Part of a small language model's weights.
Size: 8 layers, width 896, 14 heads of 64, MLP 3584 GELU, vocabulary 16384, 92.2M parameters.
Architecture: LayerNorm before each block, learned positions, no biases in attention or MLP, tied embeddings, capped logits.
Each number is 500 + 25 x the weight over the matrix's rms, rounded and kept within 0 to 999. Layers, rows and columns count from 0. Numbers have three digits each.

# k: layer 4 attention key, 896x896, rms 0.0262, rows 434-447, columns 0-127
# q: layer 4 attention query, 896x896, rms 0.0268, rows 435-447, columns 0-127
# v: layer 4 attention value, 896x896, rms 0.0219, rows 384-394, columns 0-127
# o: layer 4 attention output (transposed), 896x896, rms 0.0608, rows 384-394, columns 0-127
k434:484516473478475521501513534477491536478498465487477436518504491480508493568518486512491512496510455467501500488472471528485526499514520451531463496524450495498519505491505458514510486476476490508469474507493472484510515538464478504496503492491481499503518521552530469486522499497484497511542518504511479506542499464473470486487532479508540493476430523482501494512504544481522490477473
q435:462492507491491472493476465498488486501495490505492490483452521509526520466513454526521487531484511492465489528469517492515531505505517509535449486515455513509465527534523461501507478494514496494495497491494497490489495511519528514459462451482502541501464490469528489487510542486494525490488524500499441489454498490494492506503489507503503501486518508484507506505497495531527515516517
k435:512520579524512480505529526525504543506518509512467485512468476520527536509529501496491470513509510479449464512525513506519481427528497490489459456468511477489518477514501527514554462529519550521517521473503480525529508455512467474520500522511494537470484498483448539544476468533477524523454513503528537522516509446509487507477505470507485526471472507556518499462496511516495529488493
q436:519474500494462507476489464554495466471570484531500510507492507493536496510539520510500454477495514494497471528491521500500514518464479486492512497494514487530509517496495488490510475487515552497513523546469493513511491526495494536501459513526496485515516488529481512510481523516510510526520492517468470490442548501469472470515461524484510524473510524515493542509472526497484528498492
k436:486497510515496533514505506492498500502432469499490483502508495497501500491495487494488537526499501479502471505477462472499475481479513468473529492493486507491521478502523521471463488509553436500518465472525484474494519513515504487521515463495465517505520525504442513490476472473461498504502513500516552517487486484505511525462461478502500490515470506516508487522473493487472457499468
q437:542512510515507520508509483513503498503528481518494513495502532476512498512535529513512508485476491525515510522496477482512502494483477504500519515457542505487488485495509532496525508499499492527504500523467446496517472471491478530498531517499500510490536527464484455491463499507493486488474473503495502505493518486473477497498477478483483472514492514443490486498494503447501487535499
k437:518516525507463473490472515515467526474507426488502512487528469498505484505496496545528482522503513483508500479581520559510516540505462485494469497490494476499494522502469463511491446528508496515521500483525494484518457541560489516508519510519504493496516470483523519541522501506528516525503498496524486457528514485492520490535527457515491487464531525513482447451510465543450516475499
q438:503479468475460500483512510487480491486504471512484494478511508512511500507485500509533462492504474470485511538507470501491527490506490486493480489512509498515490497538524453507469475486481526522492498539497487523504517546506515476507508510501468464504480509487516510489502496486500509449519509533536473472493490517513480516479479498520507519479461520503539468526522472516527525481515
k438:535474503506535512516486485537479509493506515501564508509499504539516508521504485487458501510485499541571521490483509493486504481457505490482525507488526503515526489484486565506521512504506500507478502482538518480489528485518510507483463516498531564528503534522475518496496495478497490468453505502484499509525532494531513493507478519528531502475488491492464513507555480488512517470481
q439:501509497470486457499496551492508469528487497480458483500511527515516533509505509509473496507513525483475508489516516486539500496556495474480476527489473498509481502480507502494477509518478460476517480511508468524497502517510524490499501496484450511525473495500517494533523501486490484493520510509505498515489493513516508451521522521466492482483521503485525503533496443525469441536497
k439:487493491494472527490524489519530509506505521484526504458513507517474500476505512535496516495455504479530539439467507471509534507501526551517447480498516483508498552476542493521489506509513506529470494516476489493495508536502504517504531520510506538502523455537532497515502491505504461475484500497483519501545494508533477519478521436530496515459453506545503541495523503496506498495497
q440:464508521512501479489489457522481539512499535517529491502487509474481510495515475480508509469496506508490503537505514520495489515531489479534453554530483530457526522522480517528478522500496544496485512533483539509485488504479500490466468505520470501444488523515474506475499526506501490545506497486487496508533485506469551533487488525509508478491515526529498479525497473505500490508545
k440:484497471492534530501486492478503525502481491469488477532514439512505483457519461522489487490481491506522534482510446495519505498493478537526523497473496497483542514479484514486452493494477530515520493531531507522510468494535480505488492504529473471519523527528497489526516530517527518491485531521506485507517502512485476484507518532509503519487511524444500508467486492523483541475522
q441:506511489528527516493507492503503488511491468467507501487463495519498510529543500526501487524507509495497512475500486470450503490546528482498512514525490501538486446517485492491511476507528494454467510477539507501523512514488511509508506512453518484496499464493558525489495495470496520479531537507487497465508515495524516549509527538487495496534494496496536493494472504536468521499454
k441:531530466475489518500497505529481495476568522509514516505495524497531470454486480499517461476496505507509475484520462537520477513540508490487492526475542459475511514529489490511449479525474485524542493506460497508508521524509478470505508539506494505454526538493487501479460484467484517502472503508501507505475488446520532509487480533465472509532515457510507497507507513481520512464433
q442:491499517517456500486484483519473480464507468497540528489513501538538504505538493508513492535493497487478464540509503481455516504527494454504482534465510525529538488527519533487480495532493469493530502512502524503481475510483450516495472485515514522506545522543543510503523526524505533506492518517512480502511466485524503524478493496516542519498467529507489490488524488498496504533452
k442:502451509512511514510508537528512485506511504501496479493507476507488503497458497501515478503483526477524500493516490475491474510489549457507497470518483493492519515503508509462536484497514485534497479532525505512492499507481467509521525483519497504519527512504486513532513506473451501499469458526496534491514512459466502523503509511531472488501494486514478538469501473493529496479478
q443:519515491490507516491479476451513533462485530440542496494483505517508497491523495511504549530499516516542514482512471480513542461502510543490489519484485519504538471501467483511513560490522525519512483496517523499523494532468520508457522499486526471490453505466482508499502518533459490484553520501487510505474514510502521497498490507517474475503524507507488534455492521461514512514465
k443:520476485488492513514491478561478526469501504523478494474487496483479469515501485467482487486517512482472506525538501518494482493498495481496520545515494486485518512534493491505468504506496495515484489484508467546524462519503485492502476535511519455486502498491514497479492509502493517494526481539510515494459525483484476501477511490502516504458486458472516467471500484521477535499497
q444:500518506532470503504476536469482491490520504466521462452515512509473529479465492481504503475527511545475506542502489478487497520477517526495515544504513497468516529472517500488484499503496483504487503531473502494465531501483503526527551495505504473498494547499500456507455473498511464505486516513520487538496508489450497503514496533520514516497501479536442523537505488516480516471474
k444:469495523516496511507506454452500488472480484533502484497476516538517513483534532496495493526486517491479517541495463455517521487534518492479450565529518470469477515522507489516495507489519530499449480520480483513494503533523493526511487524483494551502514512497470519515465530466482512492524483491481486500462496505548497466499501487486471503500489549525500501502519497515493514507489
q445:461510488492503506474551521506479508520480522473504505506521528460500456494489478451521472490504476499491564492516475480443487513479491539566521500502506520497470533516497509463482518492506509523490470487510504511494493503527455485484531494475548511492508506506530501495500498489538497519537497484479486505551478490501493488512467473450465489518514500540504489501492516511499503449477
k445:480468511528500519492468506509510456511512472491503534518528478463528498510510515503467493499510507498505478565498506497473487507525529489485493442489456474504492469485490498501451525476495524502463480548517474481489481461511503493483467502481493510470497477470508499513450481485475521501493470510469496501520523487507486530493503489496485468523510469491507520530495515495502477505535
q446:495527507506509469474522532468444510490496491497514455482482527518500499531483457472513496501509471505499483486513499511474510476516512498536515461503470517517505445517514499488521493514480486485500510460521520527519523500474516522486481528506503473528502497516495485527540497488506516486493516510434530501496496500502478497497534483503520484495484513511474506521516480460508478486488
k446:482480514520524514543501518508488513508545504510483517493522501480522517502495531481469516528447537462505520518468484482471525513554468489506481502497520477488479518521478490474505496489492540498495494489558466496496499489474503508520507465529506488485483487472532525497462514504474504509487470474501499532509487479514507546506513440453509506475523470495516498504517525524490496469501
q447:466519467501492484518504442539511482499480446472474517444518531482507486490496515476519524480509541482513524523496517503516509517518546501480500523490484510494532472520541483511484495473496483523515493530467494483482472492475487548536513490475500495514477500513494484550503509440511497472488458471482502489489486535486524512461496459483487525521491486511491501514523493499511482510495
k447:461492448476496511480504546505505528476531539499547512478532513529500470514512511520482517512484491541511515508468497489496481499478528539553528474499551488507509510459480547498525506480504495504505506498498504514538529489513470466517506470526551523490524496504471515490498502539493500527505542525488528482502508473487531487535489468497512488507513481511474503496508485519512477479464
v384:495501473492484456491497533508516484458494524464457491521518532500475498472467493486497470467446551506504491528485496519502531495508485518464467461473482525516500532461511453500460498498500539515526478485487496531483489563470494509482522480523433461515461510506479498457515494495500470510481516506507523519482482513527488555500504530496454504495522537542507495483454508513543524449520
o384:435454499516550473496528506510457547498455497492504507533523516488490476496533515478512496458496505555496498438492532475461510503481520513517502530470506461547510497495506520445497495489526515549492482493465512517506447469522531495520462509494466532546475477507526508506457496552536453475488479481524443485533470491484484486498544473471536520511471490502499534467476481479481486533539
v385:529471505483454457560511485490533536468504473515466535537539540491520520529553500480530478524501466499526463470506498513542504514499532497455530513479476495539475462501526470479494548503511492471514502539506470495494479509497497505534534533512467514478476489533463528502531535468517504463481500439452491493440508499478525531497545511479528518538561488491522500548523487509435519477475
o385:493518522527510470498465542485535485519479489501473477489453495479497524493527508476507481477464517550519497507483485498496487476476482500512491537523515529512491546475515515494476559517495456506472538512490501459480561484484472487481533559485500487512477490485499477476497489508514495503535461488482519510462509489489437504519529516530518532449516508548511459553495473547543523504523
v386:501497495516517466463492502564460534503519557465491492489459459520550499502525501505515519484456543540492520508485546540474501514532492508515528506493464474502489502516506461511523487498497459503540493524535490468502472475485511487458489445506467504531451513487539536476433482497500513486535503513539490493467493485484482495509452514494496470453485540463467509460481552493517518506491
o386:473509500490500472493489509509479413527505460538497520476500485507525508475510491506551540494490537498507488539447531486465475544456504523488475461423505560448491503513492531515504544510514503505488518511486491516486535468538486487456527537521513490475453490497521524508501490517504512509540487479528475494498483457534549507460485511482466502493474507494499457495487494515523493475502
v387:492490497485536473508503508513494479467501469528484546521515486515480501507494494479511460469476500495525527522502500488496485476495482508502470489465505506497536524517482525486519464502490551513517518543488479501427522479494482494534469527538510486543492492500467505509478500530496509484521518479511484501516476515508491534496523527498480524539478516508486450477549494540530517544520
o387:496505499504492539505545543499517539563511511511515521545507521461546498533497508535511480512508485533506507498471500496489520458464481505511496473518494471470527490479488471503531512489470476519523500483502490484457476530503517504529507538462508549513478492546453518460478502491486473518499470509470497478481460535546505492508440460467547519490488485515487536478501541476467468472472
v388:500497523493450519483507489449446476491502511457489520620528505545499495473445490519477485448472500466495518535515494502506494480537449475500539470483502504469484486525501482524503492524491476484463503522476491531515480481504509502495463525505472515511520475478493496511501500466542511481472515505521524491486460530484499501519492539477518502487512508502494436507490480533486480506477
o388:499465498527543490544435542489511443520527495516495484514497524474471529469504485538507521512557530427513469527508511492505495476518550505475488485546503456474490434469480555544505490551502505500456522497513498532445518497463491502497505497484501508481434518524463451510515503511450502500530543525488517503482463525461509478483521506486560495464524501506551526510499467460493500481552
v389:531511467573523453526492497504512496509482527489487494486471502482504479499483475528499480486481507515487503494476487471497482504473449486492488466500488496528524518485505540499501526478547496500506471495506480507515526506478492499421521448500505462500515503498516516495513543506549486527555543519543508539498498490491516516463498502461495479520551543508507479508507521459481505516485
o389:507493519504483530482536527495479481486554493476555490472488551497473489527495494502545461536542512530494537492478456506509454512494526501483519493494479532495464477548481502541452480478444489521501456491525511534453505519528534475476495484521520460441421513516485495473494460493517497461537554487470484504462504478492515466451536516536481502512520544550550459533521455483506533514508
v390:488541501559468534540515532530502478492486520527437527486476508532506484509477474468451498516522505487476451449498464520459510526537458481487493478485523542472538475500505494507447517520497469487525531474460503558534440562520518562522510495465496503538514493475455532487470442513496494478489549467546503557540520506490500548501451488537489488496509482558503474472549519471515513497499
o390:482539453449527492513543479496471412470443413486525480534509472491458511497470521480492509438510485531503520450507448525480501494475500447527480502516503478489447547520487467499497527541469457491509494448537532531545493517546515542483511450513470497495517517544490497515514522483509520488514495529468501499526455557532486459457554518466484511500519528520506518524529452580531476532472
v391:505475502509514453511453504547504509484479498477473504475488523523551492507530489526501499503491495483530484493535567508479428498482505488496526506469544537521499491539487563500466504536502532498493509466500561501470516464468545513535530515486517539531490490501493534486536500481531478486460466510487491491493452465490519528514525517476514519460504501537528541504472474496528489491505
o391:517438458504469514489470540544524532492505480507543499489535521511554522498490472482478517488494480509506499493457509477517458477528482497495546539500527484472506487496503498497493500519545486539494523542464509511468487515484534521504540526502479481524482513511469480466485524468535531495465501558479504522504495497492543475516516501508557479506499495492504477484471502520510498496525
v392:460479499512542500488531495487504498506493504495514517523501536485514500523477519475489470452520478527507534481473481531480475495490516497485514540535481498507523508458496513467492494505535501503503527511509484468534517503471515551475547542533507474486484454486452531523492518541491510466539517483488492477487482498482494503484438522503476519496508491466506468499464463538502517443510
o392:468482485539512494459510491514510521465486523495483544542479487530527488443485497474495452508515493467505510499483482491482486461504504511537475523510499520501491487525555477455461518508503521478527473495504503524477499507524463500497500525549508465500435506497482545512502465503476514522494500485489484506517460496472509486508476481477497547516527458521526504546535462491486509489477
v393:496550534536465560467432497490517518534502508525502487476483464494480441476498514517502514499548466518503478486487503467540536464563497463470510513497434497498451493473504489569519501507488472458520475518472482497511498509486525463497489499499497510478507509496532480558525515545527503538473512506493510489460455507496515565518515509515501505493509463480482491525525507545540479538521
o393:453476508496495483520458498491497507531429488504532491516518539504494512488504500514468505518525547524492507482507485516451467484524536469524490472483452463476482536497497529570536493544541500462515513515486487495518478432468509516525455475529508485478469505500479448497495490544501437531521465495491454499498494501518482507495502509467494504456494501485507462501491478507462533496507
v394:510562527496485501524483468505493506478507499508513507514540516560524484478461529506475536497466529432517520511545516504517537510488492508462479471525479492498512487493527490544469509499481522502475489519479490543486491476513492513503533513466503495450518456493512494495501514519487491506543534501492497490461506517484473442503526530476472474455478487530491485510511519491482513474520
o394:508523510524516473552470495466553511486511477478498457503489510449495506491486515470474516489481511524475500565492530524523462464482541497509495503520505493470511514525487497527482483495502510476514489464468513494529487531502481532510469560537481483507442497530488509536521510482505490482469504482504499499502469488518489537493468482473510393494493494508496508446453478450527485515511